From a checkpoint of a small transformer trained on Wikipedia.
Training: a variant of SOAP for these matrices, 4030 steps.
Each number is 50 + 10 x the weight over its row's rms, rounded and kept within 0 to 99. Layers, rows and columns count from 0. The size before them is the row's rms in percent of the matrix's.

# layer 5 attention output (transposed), 64x64, rms 0.213, rows 14-63, columns 0-31
110:49 36 48 43 52 69 51 60 59 42 44 48 54 75 69 47 71 52 47 45 56 55 40 53 53 60 32 56 43 51 53 51
100:46 84 46 49 65 52 46 61 50 43 60 33 51 46 64 34 58 46 37 47 46 49 52 51 40 55 44 47 52 65 54 39
110:47 46 55 49 50 39 53 36 42 56 69 49 59 25 36 44 43 54 46 53 47 47 42 41 60 61 56 53 46 63 47 48
111:58 46 45 62 56 41 42 37 57 59 48 66 63 71 50 53 57 58 47 42 67 55 36 56 63 68 58 62 56 41 45 67
104:52 58 47 46 60 33 58 33 48 54 44 39 46 76 65 37 58 56 56 58 73 61 44 64 62 33 33 44 64 43 64 61
120:57 46 54 47 29 62 46 63 55 55 34 39 59 33 47 46 66 66 45 67 44 53 34 38 46 46 46 46 46 48 43 57
104:55 61 54 44 56 54 53 48 58 53 47 53 47 41 44 70 57 62 44 66 64 72 53 61 62 33 49 48 46 46 59 64
089:60 48 62 64 36 60 56 51 56 41 26 74 47 60 70 46 52 52 48 27 55 45 46 67 44 45 53 57 62 68 34 52
113:58 61 48 52 53 34 52 46 51 53 40 60 56 27 49 56 49 41 48 55 45 62 49 52 57 42 40 45 51 60 57 61
111:51 39 47 47 56 61 58 60 40 39 35 31 44 51 54 60 69 39 47 42 44 52 49 47 67 42 40 48 42 38 57 43
120:45 41 40 45 53 49 38 32 52 44 43 49 48 56 58 55 48 54 57 45 75 66 55 65 35 40 47 52 52 43 62 62
113:34 56 35 62 45 51 36 62 61 47 57 35 62 51 41 51 59 36 61 61 45 39 18 56 57 46 57 57 43 56 47 45
117:43 41 59 60 60 46 47 39 54 59 47 21 50 56 43 45 60 36 42 42 48 40 44 27 55 41 39 60 59 60 61 53
103:48 41 52 51 62 37 32 55 40 52 56 36 42 40 36 45 51 53 61 48 49 36 35 50 54 51 60 55 44 44 29 69
105:62 54 48 42 33 44 39 31 53 65 38 50 46 44 62 42 47 45 42 33 32 37 61 55 36 47 50 51 43 46 49 53
114:54 46 54 51 43 57 51 43 56 52 55 45 53 57 45 69 66 63 43 48 57 36 66 51 46 52 42 55 56 47 57 35
114:58 42 67 60 60 51 47 38 42 47 35 49 50 56 52 21 51 44 39 36 40 42 59 44 42 48 46 54 44 44 49 36
104:47 45 47 53 57 44 46 32 60 40 51 49 47 46 44 64 34 53 39 31 54 47 46 39 49 53 58 58 59 59 59 32
079:60 49 47 67 56 36 64 54 55 44 38 52 48 34 39 48 65 46 39 39 67 44 44 50 61 53 48 56 67 58 57 41
096:46 29 48 46 53 52 68 33 45 59 51 46 48 50 64 42 48 41 57 50 58 50 59 47 63 53 34 48 63 34 56 61
099:56 50 57 61 54 69 36 65 47 51 44 46 62 41 34 47 55 51 54 32 46 51 46 41 62 55 43 49 74 46 48 61
091:53 58 44 51 39 55 50 50 67 43 36 43 56 63 52 59 61 50 57 31 64 52 21 60 57 39 34 49 62 58 49 71
094:66 60 54 47 50 57 54 60 62 39 51 62 34 60 56 54 33 42 49 30 52 62 50 61 43 55 52 49 54 70 60 61
080:47 47 51 43 54 51 59 38 52 53 68 57 57 53 40 51 40 55 52 34 44 59 54 38 49 53 67 60 49 54 45 38
089:50 54 42 30 34 43 56 43 48 48 51 43 36 38 55 53 39 43 44 60 39 42 48 39 43 63 37 35 39 34 64 48
068:33 40 40 39 56 68 46 37 47 60 50 58 59 46 53 63 54 58 66 33 43 66 41 50 65 40 42 62 59 44 39 63
097:31 37 37 41 58 35 51 39 52 53 72 24 42 42 62 44 51 38 49 64 58 70 38 54 50 51 54 54 37 56 49 47
104:61 48 58 69 40 37 27 43 46 55 67 37 51 58 45 40 52 51 40 42 45 51 48 47 48 59 56 62 49 53 36 52
088:59 53 57 46 38 72 48 74 58 57 60 36 46 48 56 67 53 51 41 39 53 67 46 32 53 61 41 50 52 59 54 52
081:41 58 40 57 58 60 49 39 63 52 70 53 60 51 52 48 56 65 36 49 55 36 38 57 55 57 52 48 49 50 55 19
114:48 52 47 59 42 50 58 44 36 59 51 38 40 38 35 35 40 34 64 39 68 52 55 52 44 62 27 58 31 55 63 52
096:62 40 50 56 48 52 45 44 49 52 50 37 61 42 38 61 55 70 65 45 61 42 40 67 47 64 31 46 53 36 50 60
078:46 35 37 67 24 39 31 49 59 47 37 55 45 58 39 53 37 66 30 40 50 53 44 64 48 40 41 69 58 52 47 49
087:44 52 50 49 62 42 40 37 38 42 66 59 50 45 45 41 21 53 50 50 57 30 58 55 57 44 44 58 47 58 48 53
076:49 62 51 48 61 56 45 61 44 40 55 34 51 49 54 51 57 43 46 61 54 43 46 24 50 52 50 44 51 42 59 38
097:64 59 42 39 51 60 52 33 40 53 45 44 51 27 62 48 61 56 61 50 38 39 61 31 46 51 46 37 45 49 52 45
087:58 35 53 57 34 64 37 45 47 39 45 42 55 70 59 44 63 52 61 31 54 52 46 60 36 54 30 71 40 53 57 55
111:54 37 55 40 56 56 50 47 43 51 43 54 33 43 58 44 52 66 39 57 43 44 50 47 69 61 48 53 50 53 44 47
095:59 66 47 54 49 41 42 53 49 48 36 34 49 40 45 39 56 67 28 67 61 74 57 50 46 43 44 52 50 39 61 33
080:63 71 50 58 44 50 55 60 47 50 46 64 59 60 60 46 68 66 53 63 47 62 53 61 58 43 60 30 53 52 52 69
075:62 50 47 53 60 50 44 60 44 37 61 54 46 47 59 53 52 55 28 44 66 51 40 47 72 53 55 63 31 60 55 27
094:46 49 44 51 58 49 62 41 39 54 53 45 49 48 49 36 82 43 54 58 63 48 27 48 60 55 51 54 44 56 53 32
098:61 55 62 57 48 52 59 51 38 64 39 60 55 34 49 56 42 38 46 24 49 54 53 37 62 56 40 54 33 60 50 64
092:30 43 65 54 47 46 42 58 56 31 55 46 37 47 51 48 43 38 51 51 57 59 61 55 33 54 49 59 60 74 36 36
079:62 41 52 34 77 52 49 46 42 60 63 44 51 61 73 38 48 46 47 65 61 66 44 60 45 43 41 47 36 33 37 50
083:55 68 48 49 43 70 65 83 50 34 57 63 51 54 60 57 51 28 44 56 43 53 65 47 58 63 47 49 36 38 57 43
088:54 58 48 53 46 35 55 43 46 46 64 41 52 58 34 66 48 43 70 57 47 32 55 60 57 52 57 45 50 56 57 57
089:32 42 55 54 32 58 51 65 54 59 59 56 52 28 57 48 41 43 50 58 46 52 39 48 46 58 52 44 49 69 52 45
082:49 42 42 51 56 57 48 58 47 52 25 55 54 36 46 38 19 35 68 59 48 41 46 53 50 59 50 61 60 53 34 38
081:48 51 47 50 49 44 60 53 28 54 54 49 30 61 61 56 34 61 49 61 59 63 58 63 60 50 48 48 38 41 59 66
# layer 5 attention value, 64x64, rms 0.249, rows 15-63, columns 0-31
093:53 44 63 44 41 48 50 44 55 45 42 61 36 54 41 53 56 35 44 58 57 50 53 60 57 53 37 51 64 23 55 62
105:67 61 59 47 57 54 63 61 66 47 52 40 52 53 60 32 54 42 55 54 54 52 49 44 43 52 52 53 52 62 61 33
107:34 46 46 59 44 54 55 46 39 60 57 57 54 36 60 69 42 54 55 54 52 54 37 42 48 47 42 35 38 61 58 51
100:39 48 49 59 38 41 51 34 24 50 40 54 52 56 54 62 54 42 50 66 42 49 67 28 60 41 42 44 43 54 40 61
106:61 58 66 66 50 56 36 43 69 62 55 42 51 38 52 51 48 50 56 56 48 55 50 69 50 44 57 57 47 65 75 43
098:51 36 35 69 44 49 40 69 24 44 49 72 45 54 44 38 51 50 52 57 47 50 59 42 52 34 39 46 50 59 45 58
097:33 64 32 37 56 54 57 45 60 67 55 40 47 60 45 55 45 64 55 43 46 49 39 40 39 64 46 46 51 56 43 43
106:55 54 50 53 49 60 46 51 41 66 57 45 47 65 52 47 38 51 29 70 53 47 46 46 52 37 62 50 28 49 39 59
095:59 50 49 35 51 34 47 57 51 51 52 54 50 65 31 40 46 69 48 45 54 61 60 51 60 50 70 32 43 61 56 51
098:48 51 51 49 46 53 67 41 37 73 59 56 53 61 43 57 55 53 54 30 34 48 44 39 53 43 29 41 34 53 46 54
092:54 31 69 29 50 28 56 40 52 53 45 52 48 38 60 37 61 49 29 41 47 58 60 43 62 54 63 46 58 49 65 40
105:46 36 48 45 46 44 49 63 23 23 53 63 64 46 60 56 36 54 46 51 61 56 56 52 57 68 56 50 53 54 54 50
111:55 57 62 42 48 44 46 51 64 73 57 62 52 36 50 54 64 51 62 45 46 64 52 44 50 49 43 57 31 38 71 45
097:49 50 53 65 51 67 61 44 57 60 46 32 64 59 49 75 44 58 47 59 48 48 44 50 28 71 53 57 42 51 46 49
111:45 53 41 58 45 44 62 74 48 32 38 48 68 54 59 36 53 62 41 70 47 53 49 45 43 47 48 75 51 64 50 39
108:51 67 56 40 43 52 50 58 61 70 48 48 42 47 37 70 53 43 44 49 50 62 39 59 46 72 59 46 40 48 55 50
108:46 47 34 52 50 57 64 70 38 35 58 69 63 64 43 40 29 57 42 60 45 58 37 41 52 54 45 56 38 41 46 60
092:36 60 26 47 53 51 46 62 44 46 62 58 50 44 48 38 57 51 74 62 47 54 57 45 54 51 40 13 42 54 37 50
097:44 45 30 62 46 53 28 56 37 31 47 33 53 54 44 44 30 52 58 60 55 55 54 44 39 53 60 38 62 56 41 45
110:60 60 52 46 50 53 31 62 59 42 50 47 43 39 52 46 40 59 54 59 59 68 56 65 37 61 55 32 49 55 60 52
093:62 43 55 40 67 31 49 58 43 58 55 60 57 48 42 23 43 37 59 58 33 50 58 46 52 37 51 48 27 69 58 40
108:50 48 41 59 56 55 62 43 62 60 71 58 42 54 38 42 45 60 58 28 41 40 42 28 63 35 36 40 38 49 41 55
083:68 49 47 49 45 48 60 60 64 39 55 46 53 50 50 58 35 49 33 51 52 49 44 52 45 46 51 50 35 29 61 66
102:56 35 53 58 43 39 58 30 66 63 55 55 66 59 36 42 47 49 35 68 55 63 54 45 59 59 58 62 43 37 61 44
083:64 40 59 42 63 39 46 50 34 47 49 46 66 61 59 35 41 61 25 51 39 46 35 38 45 44 53 55 40 61 40 39
100:78 65 55 51 43 46 40 47 47 47 48 56 61 55 35 46 46 40 44 58 62 60 60 44 52 48 55 36 48 54 46 61
110:50 59 51 51 51 59 48 48 43 52 43 56 55 29 50 84 49 50 51 37 51 64 49 43 52 62 54 50 44 41 62 57
097:66 50 62 66 59 58 49 37 56 53 51 68 50 52 54 48 35 57 56 51 56 41 54 63 46 35 47 74 52 70 68 54
101:44 57 64 55 55 56 64 53 45 42 53 65 58 65 40 65 43 34 48 55 40 51 40 48 54 54 40 37 54 51 57 61
104:46 37 66 48 49 42 39 52 64 44 45 67 63 40 58 41 56 51 58 55 63 46 54 67 40 55 54 58 58 58 45 53
106:42 42 57 57 53 45 59 60 50 48 55 62 75 33 49 37 52 40 53 75 44 51 46 37 55 51 46 63 35 73 34 48
090:44 59 48 35 55 49 50 55 30 56 44 51 52 37 51 52 64 60 62 39 33 47 38 52 30 52 41 43 37 59 60 61
101:46 51 48 37 44 56 38 45 50 57 57 51 52 44 40 53 37 41 48 62 46 53 40 48 52 59 40 33 47 27 31 62
092:44 51 59 52 59 47 58 51 41 50 52 62 56 50 35 62 55 49 58 55 56 67 47 59 65 64 53 56 57 54 62 41
090:60 39 65 69 52 50 50 34 47 43 53 50 68 59 51 46 41 59 51 76 45 61 55 63 54 60 65 59 57 52 54 50
090:36 65 48 41 61 45 63 62 47 38 48 49 63 53 42 58 44 64 50 63 49 51 49 56 56 59 50 67 47 63 29 51
111:48 64 38 58 44 57 52 64 66 52 54 36 54 48 54 50 58 47 50 61 60 46 53 24 39 48 43 66 50 43 58 46
106:45 52 56 64 44 55 22 52 43 45 44 54 31 52 43 51 57 49 73 54 47 56 58 71 34 47 45 42 61 60 54 64
079:51 68 64 53 65 52 48 42 56 53 45 46 22 57 58 50 56 41 67 43 47 44 48 54 50 34 59 43 49 59 52 41
081:50 66 57 60 56 63 48 55 39 45 55 56 49 25 40 77 41 54 47 37 53 54 62 37 74 48 38 36 55 45 51 55
099:43 34 62 52 51 30 42 49 33 35 34 61 57 54 55 57 55 34 30 46 43 53 67 32 57 46 52 34 49 51 42 39
108:57 46 41 54 62 60 51 48 76 55 73 55 59 54 65 34 49 66 50 61 61 54 49 60 50 58 50 49 51 46 40 46
097:55 56 34 28 57 60 66 67 60 49 58 60 57 67 46 55 46 68 50 46 61 50 39 66 47 63 31 50 51 43 50 64
094:52 51 67 70 37 55 33 56 45 67 55 44 58 44 38 61 47 31 37 61 44 54 54 43 62 39 46 44 41 64 33 39
097:53 55 62 64 64 50 49 34 68 56 54 58 34 56 38 52 61 61 49 32 50 41 50 60 70 36 59 55 59 54 57 35
093:47 40 43 45 50 27 44 51 54 56 48 61 39 60 45 35 68 50 40 36 52 55 45 42 52 42 65 60 51 25 40 51
097:63 53 52 41 60 61 56 32 49 46 36 60 51 66 57 57 33 61 45 50 58 44 48 62 47 63 56 64 62 60 56 52
082:56 45 56 43 38 44 48 61 73 46 53 43 42 45 38 46 41 55 29 39 62 59 47 43 53 57 50 31 52 49 62 30
094:42 49 60 62 51 53 48 40 43 61 63 46 49 41 58 36 68 60 55 43 62 50 35 39 54 39 50 41 50 65 31 45
# layer 5 attention query, 64x64, rms 0.195, rows 32-63, columns 0-31
120:41 51 44 48 48 23 49 31 42 41 49 48 43 48 41 52 37 53 55 29 32 60 52 45 39 49 56 65 37 65 42 32
146:45 53 40 44 47 33 42 33 43 49 49 57 35 52 60 46 31 70 47 28 41 63 45 49 43 55 52 62 33 54 43 43
135:40 57 31 35 53 49 51 36 45 49 46 57 35 60 69 60 37 76 42 45 38 68 49 55 55 48 51 51 42 51 50 52
097:44 67 32 42 59 54 54 47 45 43 41 52 53 58 67 57 49 78 63 57 44 42 51 48 51 49 42 46 52 51 63 46
112:62 74 32 44 61 53 46 50 46 46 43 44 47 55 67 62 46 71 55 64 50 58 46 57 65 52 38 51 45 53 65 74
181:36 51 71 61 49 49 53 62 55 43 55 57 59 37 41 32 54 49 47 32 63 36 39 40 33 52 58 43 63 49 43 39
125:48 47 44 57 56 58 47 42 48 30 54 45 44 62 52 46 45 64 39 27 70 69 55 44 47 53 51 62 61 45 48 42
084:46 33 48 46 32 54 46 38 53 45 44 38 46 52 59 62 67 57 57 21 51 56 39 32 50 47 33 60 41 41 46 31
104:53 47 46 44 50 55 46 44 56 47 57 54 50 59 43 65 40 33 52 40 42 61 58 51 39 41 49 55 38 63 56 49
093:65 55 60 61 54 59 43 66 55 45 54 52 61 50 40 51 53 27 52 35 61 49 44 43 42 54 52 59 49 68 57 38
103:51 53 63 75 52 32 40 32 50 45 55 51 60 49 29 41 44 43 61 35 63 24 45 47 39 57 52 58 47 59 49 43
130:43 31 63 59 48 45 45 39 53 47 60 51 68 45 35 37 56 38 66 40 72 29 42 41 36 54 48 55 60 53 46 34
101:44 40 60 55 55 56 46 53 51 46 57 58 61 49 38 57 52 52 67 68 60 26 51 53 40 40 48 46 56 55 55 37
100:46 64 46 62 53 37 57 35 59 37 39 40 49 42 52 32 60 54 42 33 65 39 30 42 52 61 40 56 60 57 58 43
109:59 51 50 47 54 49 50 39 33 47 54 34 53 35 45 39 60 39 55 49 55 53 51 35 60 58 47 50 52 38 49 43
079:54 48 56 33 41 57 48 59 49 59 63 62 52 36 56 55 35 45 38 52 18 50 71 45 43 43 60 35 40 48 40 58
095:34 64 49 39 35 60 40 56 56 49 62 43 40 49 50 56 47 51 48 41 23 41 36 41 55 48 52 46 46 53 50 54
096:42 64 51 58 45 44 49 54 60 28 41 44 55 64 54 39 67 57 45 34 64 57 37 40 46 63 48 63 57 52 47 42
110:40 57 50 45 43 56 41 62 53 56 59 53 53 37 46 52 24 37 47 54 17 44 66 39 34 46 61 39 53 55 49 56
102:43 38 52 29 42 54 39 55 54 52 66 28 35 37 40 50 51 53 46 49 31 47 59 39 45 49 41 44 43 48 55 49
122:40 43 50 51 48 37 43 58 42 45 52 37 60 48 45 33 56 43 49 57 48 54 62 44 42 60 59 61 55 34 44 30
130:43 49 44 55 46 42 29 43 52 54 56 23 60 30 32 54 54 39 61 59 36 33 41 37 49 51 42 56 44 50 53 46
115:40 36 45 38 53 64 42 52 43 62 39 35 51 57 55 49 59 41 44 70 46 56 72 61 43 50 46 41 60 36 61 34
099:60 76 49 46 51 38 64 75 55 45 55 54 41 50 52 48 38 51 38 68 56 54 72 63 46 36 57 39 48 54 58 50
102:60 50 50 44 47 63 48 60 39 49 47 39 52 35 53 45 48 30 62 55 50 46 69 44 54 52 35 48 56 35 61 27
095:41 63 47 46 46 75 48 52 55 39 57 52 42 59 59 55 49 56 46 38 49 47 38 39 57 46 57 46 54 59 46 52
092:54 58 44 70 66 37 38 30 49 52 52 30 54 64 30 55 57 50 42 54 60 51 39 53 56 56 51 51 48 40 63 62
089:34 45 50 37 40 61 48 54 55 56 32 39 57 50 59 46 61 36 49 45 35 53 56 35 33 58 41 46 64 47 52 26
081:53 64 56 64 56 28 57 53 53 46 47 50 54 52 38 42 48 45 51 40 58 44 29 59 59 54 43 60 47 65 55 64
107:40 52 52 40 44 62 57 70 46 44 47 67 42 47 64 41 38 43 41 49 46 62 66 49 31 59 61 43 57 52 43 40
100:52 61 65 53 48 36 41 54 53 33 41 32 55 46 42 46 59 36 41 42 47 41 37 51 52 60 35 58 54 67 57 56
091:64 70 52 55 63 42 48 38 48 41 52 49 43 72 46 41 55 60 43 32 64 62 55 39 53 61 50 41 46 55 47 74
# layer 5 attention key, 64x64, rms 0.181, rows 32-63, columns 0-31
101:63 44 40 52 52 52 41 54 43 64 43 38 51 70 56 30 40 38 69 57 48 68 47 58 56 36 46 53 44 34 53 54
133:44 49 41 50 61 48 51 51 44 46 39 33 49 45 66 33 30 32 38 50 43 65 47 47 45 66 39 55 39 33 56 47
119:52 58 40 56 60 46 54 55 49 38 32 35 52 42 67 44 41 40 41 51 56 56 48 53 51 65 28 58 40 50 59 47
076:51 63 41 50 54 44 75 58 49 28 37 42 56 33 58 51 49 46 56 68 54 44 57 48 46 52 37 37 49 44 58 31
088:58 62 34 52 58 38 59 53 53 28 36 43 54 36 56 62 58 40 60 65 41 50 52 52 64 49 40 58 46 44 61 37
123:41 41 68 53 53 68 43 65 51 63 44 55 46 48 53 43 51 60 40 47 76 55 38 48 42 57 50 41 58 55 56 71
117:43 51 58 46 55 42 42 62 42 50 46 32 51 56 51 60 44 27 50 43 64 50 80 42 34 60 46 59 51 52 60 52
109:49 53 51 31 52 59 49 53 50 53 61 25 49 73 51 68 62 31 61 42 40 59 51 32 51 61 45 45 36 46 54 64
095:35 55 43 61 46 40 47 35 42 41 49 34 43 43 45 34 21 49 49 41 44 65 39 56 52 49 52 52 54 48 49 58
071:34 54 56 49 51 42 51 35 54 40 47 49 47 33 48 48 52 68 34 38 40 39 43 35 37 64 47 49 52 68 38 43
063:39 61 54 44 40 46 59 41 53 45 60 64 46 47 42 54 67 60 48 46 65 33 67 40 37 38 51 42 60 50 45 39
118:38 37 60 39 45 50 52 44 51 58 69 55 51 53 35 54 56 62 48 53 54 42 58 50 44 26 71 39 57 47 39 47
108:45 43 56 47 46 45 53 51 54 51 70 60 60 56 38 56 59 55 53 61 51 42 60 52 52 18 69 45 46 61 34 45
198:38 55 54 60 72 53 38 59 43 48 44 43 52 49 50 49 52 62 52 49 66 37 33 46 52 73 45 47 66 43 69 52
097:51 39 59 45 38 52 50 46 43 50 47 37 45 53 54 59 52 46 63 46 52 48 56 34 46 52 52 64 36 32 65 47
087:59 44 61 59 44 63 46 49 46 55 43 66 47 53 70 36 51 43 31 48 44 68 60 40 35 42 53 48 59 42 52 53
132:46 57 50 37 29 65 51 53 57 53 43 41 43 59 56 47 73 41 55 43 33 58 38 29 51 60 38 47 53 54 58 47
085:36 51 27 43 36 46 48 56 57 41 40 37 35 56 44 53 59 48 51 64 56 55 40 55 62 53 53 51 64 52 52 51
115:40 54 59 46 41 53 47 66 59 45 40 64 44 45 62 42 58 29 41 51 45 52 58 53 37 41 43 47 52 74 49 35
103:66 59 55 47 41 50 35 42 47 63 69 42 55 41 37 54 43 50 48 42 36 61 44 27 43 56 56 51 51 50 48 69
097:49 44 34 46 47 64 52 39 42 54 44 38 41 56 37 34 48 40 51 63 56 51 63 45 47 49 56 58 58 26 59 29
123:42 52 50 54 30 53 38 37 53 44 62 34 60 34 25 42 57 41 73 48 38 36 37 31 53 45 37 56 50 47 55 39
102:61 52 56 52 60 53 37 49 43 52 63 46 58 64 51 49 48 78 44 43 56 43 64 55 39 52 46 50 48 44 48 57
111:69 60 45 50 49 38 39 70 50 42 56 50 38 63 53 51 33 49 33 68 40 42 74 53 32 49 58 50 47 49 56 61
109:49 47 53 43 48 50 53 61 39 48 62 35 48 60 50 52 48 48 68 53 31 42 60 29 49 61 62 45 27 31 56 43
110:35 56 56 34 35 50 54 54 60 39 33 51 45 56 57 56 54 46 43 42 41 53 58 54 44 55 50 55 51 70 52 44
106:48 61 51 71 43 47 43 46 53 47 64 38 52 63 41 38 58 49 69 41 60 32 35 48 49 57 33 58 55 45 52 56
088:48 47 47 33 47 50 41 68 61 35 54 36 42 72 60 65 64 55 46 55 51 54 53 55 43 48 39 45 46 65 50 56
086:51 48 41 55 43 43 45 62 59 53 48 47 47 32 37 57 64 43 66 61 53 40 26 44 80 48 37 55 56 58 56 47
098:47 54 49 50 50 58 60 73 51 55 31 67 42 49 59 46 43 53 41 46 51 55 55 65 48 53 67 42 53 69 40 40
119:57 57 45 55 39 46 36 50 46 53 59 51 58 26 26 56 44 64 63 51 44 40 39 41 73 50 49 54 59 52 60 58
108:51 54 58 60 40 42 50 67 55 42 48 50 37 61 68 52 47 44 34 56 58 60 48 59 39 46 54 51 51 46 43 72
# layer 5 MLP gate, 192x64, rms 0.216, rows 0-16, columns 0-31
097:38 56 51 54 60 39 55 39 40 48 37 51 49 45 54 37 39 42 59 37 52 45 33 50 65 37 44 73 39 44 46 76
100:52 58 33 47 53 46 42 51 47 61 41 41 54 62 43 49 41 29 57 51 55 54 27 46 46 51 28 57 43 40 38 39
123:59 27 40 63 52 43 45 42 40 63 41 39 59 48 25 51 34 63 45 30 51 40 45 56 56 47 37 45 27 53 51 43
088:47 54 67 59 62 46 50 59 28 42 31 63 49 42 45 48 61 58 52 52 37 51 58 59 63 66 47 70 41 67 43 41
085:65 53 51 72 33 44 58 52 46 35 46 54 50 48 56 57 40 44 47 48 66 53 56 60 48 41 55 49 59 53 46 47
114:63 53 40 58 56 39 36 52 37 71 39 32 55 56 74 51 44 49 53 42 29 64 53 68 44 66 52 43 57 44 65 55
108:53 48 52 33 38 52 54 51 48 60 61 46 40 48 41 44 51 56 61 51 69 50 66 43 55 46 39 59 44 56 50 64
083:60 65 62 40 60 56 50 64 39 37 46 56 60 48 52 43 75 51 43 57 34 40 59 32 62 57 37 59 49 31 44 51
089:54 61 57 40 76 52 58 35 53 51 50 55 48 31 28 55 41 53 39 47 60 58 41 54 54 38 44 47 46 46 33 51
119:53 41 54 55 50 47 45 38 48 59 43 50 47 56 62 52 38 41 50 54 46 60 64 36 51 47 37 74 46 48 54 48
099:50 38 38 44 49 44 50 54 30 47 53 30 46 32 53 57 53 42 55 55 38 65 21 39 61 56 49 52 49 47 58 53
095:63 39 57 34 58 51 51 34 30 30 48 49 46 46 60 66 31 48 49 39 55 29 57 36 47 55 45 40 46 55 42 50
122:36 40 39 37 59 41 37 46 42 54 42 45 66 40 50 46 56 57 55 50 45 52 56 63 41 56 50 68 39 51 46 82
112:40 54 62 53 48 60 52 47 57 55 52 29 49 58 62 43 53 53 70 53 33 59 48 51 53 66 50 41 40 57 47 41
112:49 63 42 58 42 32 54 39 52 39 39 60 62 30 49 52 40 28 54 54 47 50 52 55 49 45 51 65 39 47 62 53
098:37 50 65 42 52 51 41 40 31 34 30 55 33 40 43 66 49 42 59 43 44 50 53 44 52 40 44 58 47 51 45 67
110:67 49 51 72 55 39 58 68 53 47 46 35 54 35 40 49 44 63 59 40 59 54 51 54 38 46 39 55 47 33 56 28
# layer 5 MLP up, 192x64, rms 0.224, rows 0-16, columns 0-31
109:39 47 53 38 65 46 51 61 64 66 50 53 66 40 54 58 68 63 50 48 46 59 60 51 52 26 49 40 48 61 44 51
118:58 64 56 40 58 62 57 51 34 45 48 54 43 27 35 47 42 60 71 48 46 49 56 66 51 64 43 76 49 46 53 53
115:58 42 29 63 63 48 45 41 69 31 56 49 48 59 36 59 45 59 59 34 59 44 33 68 51 49 41 48 53 47 55 64
106:60 59 39 56 39 61 50 55 59 49 42 39 59 46 57 52 63 56 55 63 68 52 44 49 35 57 45 45 48 41 51 45
082:32 51 47 59 42 49 55 43 47 43 33 44 52 52 51 53 53 42 44 43 38 58 68 47 47 32 39 51 55 34 45 59
108:64 38 69 44 51 42 50 66 56 35 59 32 59 61 24 52 56 39 71 48 54 54 50 52 51 44 52 67 45 48 59 42
095:54 54 41 48 63 48 53 53 29 53 41 48 52 56 52 48 49 61 47 58 60 50 38 41 51 61 45 46 38 53 36 33
097:46 55 50 51 51 33 46 54 64 36 39 52 41 39 57 42 51 54 48 42 53 59 38 73 44 44 53 52 57 67 33 32
095:75 52 49 48 60 41 51 59 53 40 41 61 47 41 33 48 47 73 45 51 50 48 41 55 39 34 46 56 45 35 45 44
111:53 52 50 54 47 54 44 48 74 34 48 50 48 53 69 66 56 66 46 46 39 40 56 45 72 43 61 56 43 65 46 60
101:60 71 52 66 40 63 47 56 53 29 47 54 41 61 39 53 43 68 47 49 51 47 62 45 55 60 35 48 59 52 48 48
086:59 63 43 44 46 54 48 46 55 59 64 47 51 58 56 62 41 49 51 50 46 41 58 52 45 54 30 34 51 36 68 57
115:53 33 43 58 62 35 63 52 52 52 68 51 43 53 77 38 52 40 31 45 60 68 47 49 41 52 50 38 59 73 52 60
109:46 47 54 37 53 57 55 65 57 52 44 59 54 59 51 59 51 14 60 35 59 50 32 58 59 47 43 58 43 49 39 57
125:50 23 40 42 47 37 50 40 71 52 42 44 44 35 56 50 53 47 58 47 52 56 38 23 47 40 54 56 47 45 40 33
108:67 46 58 50 43 40 55 53 41 45 50 50 55 33 57 52 35 31 55 49 53 53 60 69 47 34 35 46 56 47 40 47
126:41 58 32 49 38 51 41 50 37 72 54 57 39 76 32 54 58 41 53 44 56 51 58 36 48 44 52 54 58 58 74 66
# layer 5 MLP down (transposed), 192x64, rms 0.202, rows 0-16, columns 0-31
112:52 59 51 74 53 41 51 61 58 68 34 65 47 45 52 56 59 46 50 49 47 56 52 57 26 39 61 40 37 53 62 49
118:74 50 62 49 49 52 51 51 41 64 45 46 57 47 45 60 45 68 49 54 67 48 46 49 53 51 46 60 73 61 51 73
086:62 54 55 46 32 45 45 42 54 46 50 39 57 51 58 53 44 58 51 47 31 57 28 42 43 32 58 42 50 44 43 50
105:66 37 34 51 56 51 59 41 53 59 38 48 77 45 55 43 32 48 61 41 38 51 52 37 43 40 45 58 49 35 48 36
093:45 35 35 48 44 44 48 52 47 57 39 54 43 39 60 44 57 51 58 64 45 50 58 54 36 53 57 62 41 56 29 54
121:68 55 48 40 55 35 49 46 46 55 60 45 60 55 51 44 53 47 67 46 44 40 64 49 56 66 58 45 55 47 70 46
092:58 49 45 45 60 48 52 54 58 59 47 41 60 53 58 38 34 51 42 45 55 26 38 30 55 48 43 46 40 49 52 47
092:44 47 41 62 50 48 63 57 53 58 56 46 59 72 52 48 40 55 57 36 43 54 55 44 60 70 63 41 39 51 51 36
085:39 49 32 49 36 51 60 41 58 52 64 48 61 58 63 40 42 46 65 51 50 52 45 29 51 45 54 54 47 61 41 50
109:47 38 63 43 39 55 64 46 33 55 51 37 56 52 55 45 48 43 43 51 51 49 42 49 53 49 28 47 62 66 42 60
100:55 41 49 50 64 70 63 61 50 47 52 63 59 61 36 70 50 69 47 55 51 64 64 37 60 44 54 54 62 47 30 58
090:38 35 55 56 32 52 56 63 44 55 55 63 50 57 47 47 61 49 63 65 59 55 40 41 40 68 46 44 56 49 46 37
119:43 52 54 57 34 44 50 62 48 36 40 51 70 71 44 50 34 47 47 51 60 64 55 46 41 61 40 53 51 52 51 58
103:41 45 52 45 61 70 63 31 56 58 53 50 44 36 44 46 47 47 59 47 57 37 47 45 34 52 62 54 40 61 48 61
122:61 47 49 63 53 51 54 39 39 35 36 35 39 51 43 25 49 53 61 76 42 68 57 47 57 41 36 49 41 48 52 38
097:62 32 40 49 37 45 61 48 53 54 64 41 62 43 63 31 47 46 66 69 58 66 53 50 49 61 46 45 40 41 45 58
126:44 57 50 48 54 49 35 40 50 55 44 59 47 77 48 57 54 34 42 71 36 33 39 50 55 43 56 36 35 51 58 56